Each number is 500 + 50 x the weight over the matrix's rms, rounded and kept within 0 to 999. Layers, rows and columns count from 0. Numbers have three digits each.

# v: layer 4 attention value, 256x256, rms 0.0571, rows 171-255, columns 0-63
# o: layer 4 attention output (transposed), 256x256, rms 0.055, rows 171-255, columns 0-63
# up: layer 4 MLP up, 1024x256, rms 0.0649, rows 0-14, columns 0-63
# down: layer 4 MLP down (transposed), 1024x256, rms 0.0393, rows 0-14, columns 0-63
v171:501534493569445483456439439461564452459537485467492588413471455459635540501513498450534610559459442447538537594455448541474558554455535525480448518548616490512433521579554554530404491439576510
o171:565483506492418487467504471422489541534578417521510434485513461444462512443488428485465490457489506510606557509398515497518576565562482507565496486462388508523497384437537513522444487542490515
v172:559437543500504475524537359538546484525504467507512491501563418516451511582499470504543364479536470623578462514520500404498463549522498423495564440560575538360431475549545498549518566518595533
o172:545446477472405520460516535447527568493462580468550470553584534497456496482519488545504456501504510382517509642412546479499572537492400523510393524446576480402476456518454488483572524498411437
v173:558539468515444493550365513508481515510526587528491498464474548456540475440485485610531513542468512468447478500441541515499514524450487598506519489441616460536494504547499525493487531509458443
o173:475494593527482546560463520464549558539458470542488479505495478588594529529430477465550449509490570448494492520501533570520476541528380469552462508535392509578495424488536413471535525463481534
v174:594456441524477466505455508557533596579489476413564533387501556491491556422451429548519495462452352506462440565491449569499490553455553511579505485503584495517447490570427451505472589447529385
o174:443534531478476494468502462403456520531527466407514517502466467517597523573478389456477408468412562520476467510476566570513541534494542472550428441553511537480553392531518541446468568535487555
v175:457433556449522534523534544527567490508468588478522548569407563472448419460471534403494550450384459547414567341577500511533501388501445489534535494508490454442488530539396532407415512478537499
o175:530432475453545471506464588495453538422518523594467622422442516590560548476493548554422550525474525492595504398463481519511547492482549548520488456442507392515603603484460517569491455504514584
v176:622504504408546545455539394418590580426506577474526563491538419478525495451479500516554535503417438555514539553555480470472529499530517515508488563510567453471482543595510566496457508562509491
o176:410476528506523480480585505522526532499503592527469385481591545446506465414535489535469504520580387545481563452489484490525469539475583454464505427453629557628569465534468485486461555465456500
v177:529483555546482536518466579474577369468492452524500583548498568605551505399499435563508555507443550460469568453470416529501538517509471617482539530571499583421447535459403513397486521419541489
o177:568449430538477540428553567439489515527559498566488495427491496555453434517408463457462569469534548441463465460505523535512560456539473480586465461445588419536610544517589564383538535522513465
v178:549492511495554440452528495527452531588515556469446515510475541530533518481511491463473472591581581495570484563469538538535457508555493422532466561540457383531494493538594543594533473509551510
o178:475484467450499531562465494520504495493511463461546531517563506489476497485569537444528521523424343548493528502493474482501555605508494544493509555547463490489397493485433492474494452469495473
v179:490552465580508481474434423593509444555516498450516484502464401468431491498494443546462423494529346534444476594631524508524447484488462480543478477609579451528574454492539494500504498506488481
o179:400525526519464433461526531489592534559482570465559497448558467535478483470462591509552544452517549544545488446467496452442564520619572502512521402418494536501405479414503452473487444473538451
v180:461554478485552534518583507537507627553441396361470399544460503509450580540540562513536511530581393543410518553403546518506424511546537613556519508616444437364535470470426409501483483551558482
o180:514442471397415518417483540539451406497516570509483495358526479469510499520556517458454580484467532459509465482531480511479488518504507500510468533487530505510417488425539514457518490564552570
v181:546496501506532474473450464484449521507517489516486561446528574526414493550583585534474429527557517471479489397544524482475449472438554488465522471398527470544495533448474605521518519422480532
o181:537556501524482567578517556527496538578480464487487509585542538400627525430440451531543576445486420489343482534567587474511500538543445576427561528516458451452495456519491444556516478493460510
v182:507534530510406497542509553595449486578518563492539467533462523557579411434503483492483574462497435516503551472482513494533515515456553559511512483471430597530470494476499484372639465378515524
o182:518440388422517512448598549403430510509544419514439521487430546625483541554486509448554520549415659440518496498493464504406464446511471461551505508517485410486607517466445517480518561557512534
v183:617545481577564533510506542511517536464478542523457577526407501510563439562452453587470575523477450515491477419395483451435460492434542412538468529500594589548505505516440520484492535542514494
o183:528420598483483502541465489528530522573485522509525485532486460473466442564540486499478438570421433558449451459540388548529455446587548577525565473499438491544460499556527475514422568508527479
v184:498528552552468492487466542537505443551531456521547444532478518538560463450494493602492461494554568378515601541482497560466558464562502440520464525593499422552488459506549577492572586559508403
o184:553472502401498503506493528502442536477514491523459504515561522565481460585517585486515601439462460503440516552631521517497501507512401516524585583515393560455511488472473537479543546427466520
v185:368580516532502527444423501487437555533467543596479485525402576545484522524534478562526492501407575503468531423456570492526489464461495484558490461484504517498488512457510544409421545397480475
o185:604411529468526569549522500524439522504550609579524584510526489582538550570600507485398525606510493467546611462532489532441393520493505541517447560520353495497423507456530461503552427518480570
v186:520428526502451512541499489460507411545405484455475626457456597508475611451468519520452473605413489481412505549503426510458427452440494498498551544644550536456532508499421493402446516548557616
o186:530517483441436481464456460502537492582538502459532530421498448445540469529460543442429505412526471401543599381416611511502515443532579442591441479435453496450431564465483572509557548568510552
v187:492449527500456453544455630472481447575505612513531440501535535511439458498464472440520460406456470520590471501607447446523440493491514624501510470466404535627525532470482417500443453622436356
o187:513530447489474435470487458546551434385460470498432447533458439470534453537573530529561499531551541379576566589522516473563472539545495459567463415500528405435519530534480536481516515478525551
v188:485608492574515487498473481464597470440510528479449396541398526503521575543484522531506528589519478491516535517460566463558529459516572374523437477437439560462570437415513506517527509604458572
o188:517498494485493448484548512565494472547527547487484502528538442463481506579571507570449455483515429556464560493515425481445435570456435548487485552503490453540504539404483454486566480517529525
v189:591434497455414489466522491443395566595533596508462530470582501453505480477518547448537548513570572500427594506450378454462505545559429429551426541385510515453560507484490522497590470495510557
o189:349493429475494518537529522525481527447467498509490502470550516475468472453516515503499419535476447639430490476556538498603463482479420497536508420483400549542502501521439501467492476418468396
v190:464501456430477516548466522570539484542519518461484588484490525499540544336491446495477495495587513600553485524503471545565465514544465341478434479446507552477498558553437454459541475482451405
o190:490495501618566515543555548490445460538562533502437496502452355508507450551499619450504488514549426432532483425451542579465452575588431571417475457595497520463568520427503494555479502501455611
v191:508532501457475441499525416438464463549500536476518571456602560592472461546481455468564484572594545457607537525482506513480564493489518521492506490511533406502506517426533526403558490522495536
o191:431509530470496508446499471517575463524569476493464483598590480519572580515599424570558448462438523490487520542469472458486556501512554533532565564458482454469507535480446428439552510520516438
v192:512524484427550527485519447599571501509423416501547503551512436542535534443412454459514490526378506525420507431493462479454462381375509483515460459595460519479547529483631431458457514565496514
o192:527421467516508556544529460403510458543519477505474528455503538494525415493500502524507449506453503443587460556520486434493442565532637447507478535469511417538407576470487490501463538455464549
v193:500520477552400504470519509445545439497460505382559541476433527556511444500459455569461517468455493450565548535436487488578625456509441476481503496409592576555539547493444563527423531463525582
o193:487467540475515517444453480491556490563495569511548502419507477508493555486576546591478499558505482577426571436448422579406453472510475542514642441437451567522579418478464638457536561511503508
v194:459499530406489441481502526623473480589475508532519579499501485492429401580449437442512448486554506667531556477437480539509473498433470423529480477497460525497507524421488391458638568435476381
o194:469413472554446510570475449470466446430542479508470536451514510547496548542563457505510396570496521418514495474500478481490523583554497530497500526456337516444493540489489562543487454463495520
v195:445502514572624479519486476409522434453550431499514537570435456505616571433509437472470608511545373495383417490486568579460560516554590492456604452522478405592407561578439519446527537564499458
o195:577439594522543532544457563471408566497519473498529490530519594624485499453383489526462514443536494573453572445467505503458544485528582554510476489465542616498506504504538525493565498424458500
v196:531583528564544505469459455432542482427582595386529542554428550509491519439547540535418546456500538594495484518502573501431469585453483534533493543446460468472447521563552491578478487470415370
o196:508478523589588465547513550495480519534480496592448455491587512505551471497469438454487505547463480417512483402508496509491437439453499591447563474603461557562545519495562486568398493516545632
v197:547409495553476542546466407495534420487521557479507482481461473501536483522481494619511546445530471455504486587550503539448462499519535547492492510605401405466498517472507459465551521507520504
o197:492564467496525536560508512524506537492534441334490508575549528475526518553445559560523509473495601505503584503579480411494488560586483454562481503546604514546504567532433489509544433468499530
v198:440518551541508510529598545573424531520442504503477410576456506526634478524536523409548620500453517518501512502517353513456468413396517438525426486540410474467513509411498455548433453554531536
o198:612427463458629528435553498508454575488427463420495535520473505443467480456466549443488522468465436512572394481506561489463532570522514475520533575499467428493375531496531449492523443555507466
v199:592515490502579513545409470473607376603459471396505588461483484502512449408501495484499383433418549476519440521539541484547491468560464489461460535492545501548419575470457586473484498415501402
o199:532459513526518547506433564430520488396479578564441529472529533450520547561495525542532489509562463415482496515522498491534577430403434499498433492434539504535608445572378474433565618471507531
v200:400497522547510500538511507484589535539491438546448511482477491489479582504515471479451462429432467551489496476446550423550501515525499428542527415489446654428500487453536460381429546499516519
o200:450461413532422504554501570485415479495427579529528523479523454525499545547488494520466511502463487467520436513462491504437456509532499400547366466590551427489553482479519477540601513536477477
v201:490588538520530496553505430565440580474492505379524498422481608493564592527486485469561510474490501464487429513398512464526527479502493439480482513428462522512475559505582500566400540615516566
o201:475522386499505491558451519484480490494530505541512517472501352481481473522542494542558385545367476546510475521527446549435515459530549497448546556538494608462465464532439501514504497527507465
v202:505600487527525538499478460444440566497471481498523523476461501552419423493535447491493419491516546523496519505469567511460471548445471487501558517454516499525446499424493517484574605531475391
o202:480518517434444524585463436510441524483476513519361552483504392536528436519503470513581495582481549421506476546553532509516426480547418509514421531527464525519506531452488417567487496566502523
v203:573583512417526521439502453411533516430559647489540521497499395479567520500497425544535474560521545418488491534514442524462543538505504501445518561551520518553561495478396382462584468500449447
o203:473627639483544495565508470480490444428533364435535476562574553507439514516508443511530469416577550525434470487498444483605406529471510436490570471463496510559536447542492484473514418431448519
v204:543544536524475450441532557457497483456476410513501427497496459539522524497540465481551533534416461463442542493510586482452539508535503515587486524482439456545464576516458497382491452569548513
o204:499471524544543434477521624605492412423482508453539525560491551522442512499565502451458534413460550518517484509445470551520487501357514492552560445608446451531516566548481402505500492552553597
v205:428496529466445522477519469539508479498519493545518473531504459490463541552535506542480517489492512444580532455538569469563547435460504529483471499519517459410469524501499471427514555483533453
o205:500465526481514497478597483547505491493520528583394483479539452498491516490559563631497563532571438543535492449554481515492476488480521537458512579443523567579461550436519482557432503489437535
v206:499478578494410572491483466538493409397548473553477537549489501478568440545518618398483454495480395457504485496508506498497475459475461425538416484443390486586503567531477450582527450511532422
o206:531580496630491462514453549548540527585487457501442487545520480495472524473362439448560485476497523474443470610566459405490478507492477492501549506600535488494477582530478550544476441563537534
v207:441469542471507558486572545520469511583494563484506484529497499512525591507471468431501496532451505556543551456549398462506524531490540462562456532455530538547520435556511519561546487580448594
o207:536520536530530443481414507476451537488493492576503537460431550455448377384513468504450514540478408514409508519451510524444433589572424510464514519557487441436484470561592571463506535500491403
v208:517504511524535525530568506523440478432464414443448433475477482488545496463487480538525471491501488461388537463585498484476566596438573620557499463452441563537488438539473566523522534516483539
o208:556565573520445508461590534489525385514480515525519417469469574539543601508421498507449492543528566428426483522448460531474525411473531440460548507500569478552555432550538466464526543529539450
v209:473505543528518458538489496537485506514497484572532591421472486497477545411506645586486424431552500551463479433553515498475478482452607580519555463469527549468427430555609479547500496446480372
o209:519528504584572536634456559432450568545428516411374479463544445592648488531406515575487552558536434380496445361467612532591520448592522509493494499516504518533531462485448520630490542525439567
v210:505511514408565490498512546610540520567533489533556573579491551532468435480539631477516498518568540488479523486452513496487574504565545427511472497498496432533473551477514577496496467515584580
o210:539419509381450459540488573457468548522548612359519571489537498429522544503526439493502517551406473530520496427434472503563496504481546499487464502548506441472563539479461556423501600476404552
v211:458428500412418521528469513550490511476544517479440547454509434497465562483522480463538480474454588539563577422507487485570498510462437461517487451540483548564498422406528479535586484447489476
o211:487558491521481561458516511525473527540519566461460499513369541468544517548446471535561536530550507453402474577536524477556433517471536405470508481522558369490570472512498463478495515505559526
v212:441503554435500453467408468519490514414497562480587540538460463571543503507519507410480547473534481575572450478537562417483551518489559455479478471456541506446452469526488447567502457465534434
o212:578552501573558504441498492507482443544511432502435481473569519495432440469470492559472509532571483411468468532432556418556458429426511553525570478502508492458431463499476475549453464492513581
v213:532504504551612537535494493434457481476419548503522462532456513546510507553506558541480477479515459546578537561523512557453518574544585541512531532466510531476486462530380480476486471522544425
o213:591450620495480622442460437446498504472563508515406482397510430510512486537490458534453574547465502529521552483443518576584508521503530584579544528501566523604465487540521449524461417544505605
v214:527473519565434564484607555541433395449548536471441517411515522482508566522554520468563548511495636538556497498464577423505503541549524501487541463572437469529480464525480384567493523481446551
o214:471511458523573502445591469514560511593515508437538481460389449419522417535438518521459548558533457451473520464504517519479500467438554398469516602526506561477542469570492550505565547537522456
v215:496475492574526483513438545418584518436442500517523500459460513556527542459440443551542544514466533460547502567514591519495473486426533564513490489454588505489468594480509407479508540389545413
o215:595540478447473509499538472492449500533530472461399523555532454537512523538482469460552553489476562557563433585429516463517497521553487455428452403509479556497466435424457540519487534512464528
v216:371560514446450437493535465462466463500525444518474579578570470524547512517474496413455500578618390490548477490519497464520477411469544477527491503532426490482507475567492467523549514410425521
o216:464526562519623454445546564558511479611480475430502447608545484487467554488494498511456429481525525444527449492531469448521408502417522550465537527447597515368519537405506510560513471589485485
v217:431410518526519427549558488383474452506456467533469490532464550474556417422542503484408480459534418427519512484497516504476496528571515502513366490531521485451488543476484510435496500513556412
o217:551497475464570461546491469502487492435525471436479490512522488507462536539574590527520496427515483541524543531537500511526545476451488548490538463465523557547500553459527493477524538473528468
v218:560481508546554510509469475502566508501540587573501479481539489489577522509500530408527531520577503397597564520471556481464463444438515503486507507545557485494559441408520424564500562614529541
o218:493489520516441504481455522455488533544539431509494517537494407566444529569502492559554475503487551556390556509515357473484582504505497530571470512434503513490423483444511594525423554476449519
v219:610511442565472447466493556596517464541525479336450476471543483466542580430498516481408512501384437523543574550486544547539529526512527437565492541456443550462567494456532451503530562616464660
o219:494492436553525481437536523535564408596503519504556468505434542375504508506421558464501445556572394530434447474452486551435475510448491450482430522515479528510494461423591546459477560503521398
v220:477427548457461483561514592610531524463465528436432407438487493515557516509555571493449500561433554532531451525593492550578447510425508456548448463481431566500457529596523478599413435546536509
o220:507407440510555489479432513440475555539485493482507484489436480394541582480430535545440520549506416475476447543537479506439500524518500516457451520541494468455487491557529539439473534563490566
v221:412450459551560489550482464548631425493495408589487511462507554451379527502510446501488573515479426481592459467477637522441471497512552552445466463471503556517508546560489501493535425502557569
o221:564489599484437496533502458507528559515539466398570506554552499413433481428567504608516485423479467512603519703418504564467606527527497521476400541462521446381635470444539463492568581480426462
v222:451484590546441507470528551543522513545530429540541445552498501474555520389542532467451541539488408482433539606470524480488403551509518518511446500483508586506529532603494434636489514432544489
o222:511565542562510374478455529510420569507473519430597566535607488525510469580597512414514489477464496551439494510494484477492521471423425418494391446510560606435526479484521522417528570585464510
v223:470506511518593477499450475419402523394568469455473432517535457546521425453528465565493524627469413512383540488412497492494592492493576499607511519506604507522501581609458425526499482571504510
o223:501492611540425501446412483439508412625463466569460427511504506631549514459502505413379502542470544492483555454531548500528470582389562590441482545539462508492438608520556440449461503520524510
v224:514519536534456497484527583426614508513524452462564498460547557507446470521554591571470520564472445474555575428515498409496549485442539487480517504430535454506525537451446479505616473514526613
o224:478488553439435469415544467551453538584450510500511546533463487517515498422406510556443458468536520549491536549531488453512542456521465468445506502541591486481550634548455426522467503606536460
v225:562487487433573495455450509513501484457438489572544478455468504532433484503493537510538460453468604555496460602574412571529487522570564595443465477585548524568527549404483564417507518471414499
o225:570500557495504540474462439524551433518460456596445487527507452369568484616554368518523449545571562428420471441483464536613419535559484428549530418475434499454516470553396503528476516453509494
v226:518395514483556476511512383574610481521487474506510558500490538465517520456478501502550393495472515471490527443435444426481512440529447566498439507585569493457491477583527512477432510502500551
o226:528482537386443482467466511473522428510486581483471487449565411559512449537574473512560513467482457437564595485519493486512486472546568468448506458444596527502508529500523570407437595534481530
v227:470502488505433499507516462470636505551523553497556513492489447468596456431470577554506407430507387546480491522501581510517489493491612456557455486658538461582482421511469517487545596518439501
o227:527487590445513580523513424480419571449445485485505487520545427510533509551432523525432517519483460508542517447468506459560467477586595472544541520481539539536538456512489444455467543510531522
v228:507474509508596495473432488543446495589501507569493404503446465595571512668377573496539377434489494519516480491524417431479549481520507690564496539601493581513470488650526495419502485458493436
o228:603442491556532539455509441447456561490471528485421506499481547397476435473553344500481508457528547386550492549532487478550510547532485444620499471529535431520442443463461544525510467562480487
v229:553522487586472495431439444480460507453523456463506456453474364481461512468519574567498435569458403502474599502476536454471532496509462544510395508517511480491516552487549504479545493404526456
o229:444465499478486516565530566548536499543566582553461448562447437510581543562559514449582550444512497480518481575561516500497529569484487458460504544507570484591506453457506447502473479533493429
v230:562569495435562531556528491556503509558586429532466428484552500412507579503550498527528433586483546488562485427496536550498517517550556560452480552458443542459492509496399517432539518539477548
o230:431504564488415427458488448492554483419547483512471548534567431478459429486518532531570575496445430519582416510615434488551476481555507495539464574477549445492539545504487414506438438481418469
v231:463586498653533485518529499526490510420374499506558522568483479566455488506502490482446608525488476540520502500514430460546487519502429472533486514508413515477522488464539451580501489382476412
o231:612503482546537459498383521518458462424467438552492490501481517456489396526537499541518524620567519441514465567425518547409487491412491484504551515538502503526393479444591453462509531604506498
v232:518545476417525507574469613433419432590450525445469530486425585477599496476491480523460521510547459454474488544466506508504522565537573494485466492452495397551552513495456570450524523514519486
o232:440452504453605556531449450398464572485625459459610565458475503591494478507501494491495499417502439568512523433527450520553549519448497526500512540508459548554461514442484490466619503523532538
v233:488505489453452498489515575388437462448504577498536491556615467501466543393526484513584487498463521505477518586486624461491488503544520493482428449481440686458484441434477633440490501574407533
o233:497491548445472502522509440614494512405457505561480530402543482424497465523526548501477523497469581497517478557472482518514425416524474508527480416435519431444531512476482497544616544428506469
v234:381564455475519500560564507472489421460435439437575410545428503505501415570500601445537488468526540484451426405523498524391506544488507402450527453498470482493474474536455656473463433517479554
o234:526540543477515511576498486565489538474509483539415540461493607482510598397468449556485404496510471480438500447571447526491518371468482548417643545382503455454588574575487410515498611475507461
v235:443566532640511505476554446543583433431507532512543456416531395485502556546503523395467495457530435405516474591495485513539588529519467575526518498504519482564565402463550455569515537496482555
o235:461565550493586448507444398433502570526518462519599481455536503422465519543563421591527523467475570562501552496487382489407447499489510490543546456452604527549520429442509612545456461539489461
v236:551472542472563545465455546612537487409497365494537556466481573548648524506510456536527458533495614430478567492498580507459446500510410522541516523583487469546431454559542537530456512582549489
o236:548475515540504492487534585499476549485512526393559464529508426454494483490435437425537669434489414503514431575531491469482556434487547499551452565577554457452584493526544490408551448489457555
v237:538550544553508470489513490466464597573466386439436416530442460483442353494455480489480435546530516487518391569469437463516486528532559376451408497559504437546430513506508447511470498590501550
o237:497548471380544433465434464450525420473480450500483433552533503494506543555552505477502419480445383497479470440567507493566552497469504551491485579500509570462414419520506447484506526503506484
v238:512523502437462487521435535420448498518488513456567478512499577493455568397483437554496553542501487489582486514536320464509488510402552407499458506563516352473509527455578508419431379492443334
o238:522514504520461410548468544485482431447554478596475502565497470507492499523620523476573520506502463557487532495569493436457504634444531498572536491513477550527429503496537494465561494396485515
v239:495513504520541551492532540537544447406469403518520511444441383492348543507454541463493460533448480649463515473545438505518454435535543591430587494509563509414557519545518428488479429497563499
o239:539507508506444503483513489486505513614495442507444469345385507474554528506537476481418554627600441444536492531500482574487458518559524468516469445459492479569511522495553436602423534443479534
v240:547511481497421458453562574499497497402447459541587515423520538504372555544520502510489401491559539514531553496603439551539454525522558513567453496513558518474539448457468570487473525559465480
o240:406515505406452443476473471626548463490483561501490484452479482433554525550495523549487549527574416516478471495504506538448523583581533515502535520460494486458529548554508538600478424484488471
v241:500435526516538549447507417416493544500587444542602485544581496533539542508512585513471517546416432405494566492481502541482503493468611530501546515546547479615599511592483468499462454579558526
o241:568496633633408423476415465494543488451524555477476566483488467457625527481458502523573512485538565638422575492481532499401527516531526498514557537462425558532369521486551527503403474501472454
v242:531538527440456536455552490574472468569417385523514520475544501492490402541515461427488512627500485466515486436550502567530585479542491479557481459451500517425469496420483516551540552360513447
o242:441473593465521467463417461471571480449549440583538624540491497464547518528468434542536507487435440532541406530485572455542547492509513547528610501506519484384472459520433468461504438520519415
v243:424467502500513491506530533509514528477459512497473513513527550582437537463491527522466536465403451461557504442473455429440496440482424489457515430503521443472524509501548361564485538524561404
o243:636512611514566436453509524512523514450512521511374482403429421440463438537548492530543546607515495509539506474495559409471511440461525487498498495527489591463514547452620506570450552526481521
v244:548548538493478518608537478473489445533538497468455477466507398470466583457534510460537491502475515415420484551545454553454557464569584502500545461468598475572547501552401545492564417552534442
o244:485513581477518498531470524480558490498543474458402520444492598535489506519473516483522493494500529535462514525498468459505495577500517412539456533526495449495530534551521491493555559516512530
v245:482544533396476527471523555498504537409488359559576432538514523576489526418465462481459546383649510527364492527499459471480504488431466452492440494562493525452522504423536544405393413465430458
o245:590433434559533447494536526496497421539561597555464470426547540480534501489587566430496539496477524482599485515520567469529508482527543565451553419488486502538449508435487523501502550467441569
v246:618556476523440517510497490360488549518563510632485539561495563443496453520504519470473508549544571386468497411511487501485520480506557469471573543601516563414501423459512543443445518448491493
o246:471520511584412514453542570587537467474498430518476511587449553521543559480430459384544544522451556462465514558487507531501418467521506467546499505472573392529560554492551510512484483473558400
v247:624528523581501493572488582496458495525513553445541586494448526415404440438528551580509509567438545528524535491545423475475478453471481579506517545485502504515524516533470479605574489493535420
o247:446494509420468390386433483462554587502517493464517480538438466475533490508402467428450566504526548486572445533528476535509533568532449460427534526486544548497577565434544546410507558576509503
v248:599538495537532526510515522555518511463514532451381456586478505510555448522498501464530476394601603472445540298494506524486486473509482441489444480509485428427515501522554584365448574603481522
o248:517417463478520508547566531560533473446484507627488512360517466494483582484469494500450509520501452428496435462497502534557516445481499509474515572487553395569538478516526379531528477417520442
v249:395592484483574480514534466456457551498510479477540455496475482453405446503565504521385481460523455583546454505543520493499442484539557545496464469481509541444534456507599533461529570472496505
o249:456524528476513474575585438571539434540414503589456534532391453476634605512512417528600519574479476540594550452496470510536394480438482505395548482510533500499501470519557381551450538454566522
v250:475552551487595442476515382469451551370502455541410509557430491551440367473526581544512372517512516526465421477457562499466511532539456469452526509501495519472464549628503591446476588463610398
o250:560487507470486510541442515536495434471337576513424432447521559494484627495522449545588502431430475371471525428483494564539618388513436489487536556521464493414415477525491467567485471475508565
v251:459381468405526552527501463514524518478495490404450496474486443530500410434490463506468555467501492532586468448502521612530401492498525401470464482551567455513489525575441536497371484507520482
o251:511578541478504463560430566431546460472483506535477504484480485452512502509506570561518431555507529448488478489543485412462573454522461630481508517508427454474513491546546454470512499448483476
v252:537528521489466513478432525422571535462468507523540597504444551558494512498511519498536584519379655556482528543387441484480585574494583489519493499564544610528422513386468517487558382479439564
o252:578424543448459526411470440454527505540611476461459495539490477440485468545505419484385575484476503451488497485425591528516528598590609531574593361465455439572567487517492475452497542491503532
v253:497487481470455484505488525581499592533491522508473445566522410516494423628507493457455494507440541363488546428477449522472540546454429588505527500473465547488534520473464559495549525554465502
o253:483462568563494388432433495427546476483511474524436534524414522536480582524473480581465524517501575450468444459473521543510429529507472466524437517537555340493489531454556569575363454456502467
v254:572449499459519521480412472533589491526504475485465523505529531502475573565505438519583626456502529576474544428493536405486470507476430547485476558457459457494513507597470517492489567577553481
o254:549407410458456494428490542490500514498487568570424451488531502446484424417500517547411559480481520511478539488579495467447492490546510545406559418471556616543496525502587496510497522513523517
v255:503531508518522539462478548532404465444512577499468512563395469439470471415531549598413458538478577472429552459511526544552517536461582422489517421378577490560529577385509570489463569605438597
o255:476531544484552507525523519542643538553427487527505478496488484484557521519482489506465538513504488486547457368479447606494391502503496538423518543586417432415537516492471442536509507435478493
up0:477492463471601398516553499525493450524416493482356395442400489469605472527500523472527537445397470460476451466540503498560472518398560392540527493522426533484532558485434524605500452560518469
down0:441506527529501497585504441493509638546482575561425441496477420485514515404507531430423491502504494441495493573453507448436416498520491450540491578477489491447471485568514418539478495572531538
up1:466490461481510500520584479476440479524490469462442468493409457427503534549510494513560432547506479474515496483443452559490418541460532482467627567504506450497548495480593416537447504595516500
down1:493463540491473428549537448485511435539454576477566435468564470521449481476483457477570545536477405436433526412539473495404503538531516413455498421493484500429493564457559533561521454480483428
up2:541517581444590486498531519475438483463469540519450543442427477445455484435534565423531535479452493450504528476585508512536542473475478539443488540447512474464418433490566502497472474445422483
down2:528480430496459490500501537532474567444457573473556485457556542530424399510571598591533535540483548422530445469539511532461518543487425490492561520404467425503475465488595527594485433537482481
up3:530581491490445473539392555497461489464564402513464543487413510446400502550497426563466536482504533530460447480525498426442465450543451467447500485502579540464529489587485439453458540550554482
down3:502524513496536433541536474482489512531521447484527423594525412593503447549492559472546554469498460475503563495544597438582609466534546500485391522419582512493560520494411489509453484492538455
up4:525457530427491429458429533521525441531399471634424403487402432511486569426485463418406420452507473505431467425463588453539509562503513450555589475474469497563505453471559543513564498519463547
down4:510518514545497509489598523544414555572440505525455456440477501477428558482492564500513495473516493553542423497458455475508466464525549618414477429420593425563463500574556472566560508498496428
up5:579483464515505439530437454557458519547511603569506494487553479495586562473598479524553542493504454479543485479475598570490519452456642455537496490470513501565452514540582571429555458530454600
down5:565481442520453551512466485496464439508489452512507475534534528556554543577493558563547578439500479537590626500480525519545454479583524464584513573561469541424548508637489469478422565524525497
up6:515452554435435534479505512536471560526543551486531457462530504527487430622487515532469540468480579465594516464466389596596446660519504507526484476476505460544592453500538553480514428512398464
down6:464493441432504569506499507486487507414531513484515507560566577441467486498341465581518622466371509485471461448536567481462478437512476509547393490520448533489419462509590511502422473621454413
up7:523514594572533481530444513499419476570496454579500400397522523458449387533476498475482442616562440352589440580556500424677591523570552444584509515488469606434468450528568475467515555504448490
down7:546535560547469603404627534506410362494523521485526443462408518492450571520566488486496488423401479543521541479464473567482481514483509539524535567484521473518460438501487407572558476460474487
up8:562536524425500479528497561522502549525485548532566543545448548422478515508514512557478414423427493577517473595518472462506531479563497454467465471454448557512498448607523495468512509475469452
down8:434552530435517540482511508489533499467474557540542469557609527453449536559422557464473440477515557472489594509507529604499524471490561485428467459478484439512531512415453352512507529568503465
up9:491491472481559478572508461540452525524496616520526483521436522482545378558582613486480501506512476430450442531514534503517484368491540453519455622429554477467573476434461462450550532441420517
down9:505533460528475425528493410596491539438527486456462444469441492489499564429406541453485445478558538521527533553550604465540481492512427423483490479378524575448654475422505556574462559597599484
up10:513623533532396527598457516503481495589477560507519494563476448461547378453540548438466507535548474444563465498517481422603580569532515525502458450591516512467516470531443450456514461536471555
down10:545484521476456558466546605493443521436487521463448474427532533556414518587479581513524484524475494472588452476499519379493461415449464499569480448536544452470514508449423515517579426482472492
up11:480579518505480506488488549343432473547514499511403580516558500502390525500515586429470512441457502554575562429412504493504489450457503351395534586590566478579541590481466526570473469600489498
down11:542445408545476522480503516501528493441527421548618557542516441470453508518442601532469530510451527518462572467563513421534627486568586546522435578388470478523422483425567571502455577555487586
up12:466496513619411516521577452569590468538474520537510424517533564458454428482474496464582472413470580486496502333468490551470548527474502435567456473554450487457490515540508449534497526538538509
down12:497481534424457398362650444469468460481448438571553502520534473455365512452475552436536458516451427565517527489563471531599556435579579479464481556478444518582446539446466488526480617587497464
up13:458552518483514458510572550628455605629474426465610539547515516497487498411463507518527599472435460500456537390537496480441420520558508562463534477540518479511473564483475575474474495543505445
down13:465501527535542459498436430446517482471378492494520515496479493440556497514458440576564605523495448538394426447552469564437520485561554471454580445513532359538470435487530432510488487480467475
up14:551495517476505511466517541422445537448389558468457520404402551431551405442595493410478598523493574447527563516427474583557486457524475477497433442537538371518532442523403530478579436450512468
down14:454531454571520609339507466466458489535507530391367554494538462489466598487486434428617543525519436581441474520412470490478558559510432477558490586460404505563416483478514495553498594511458373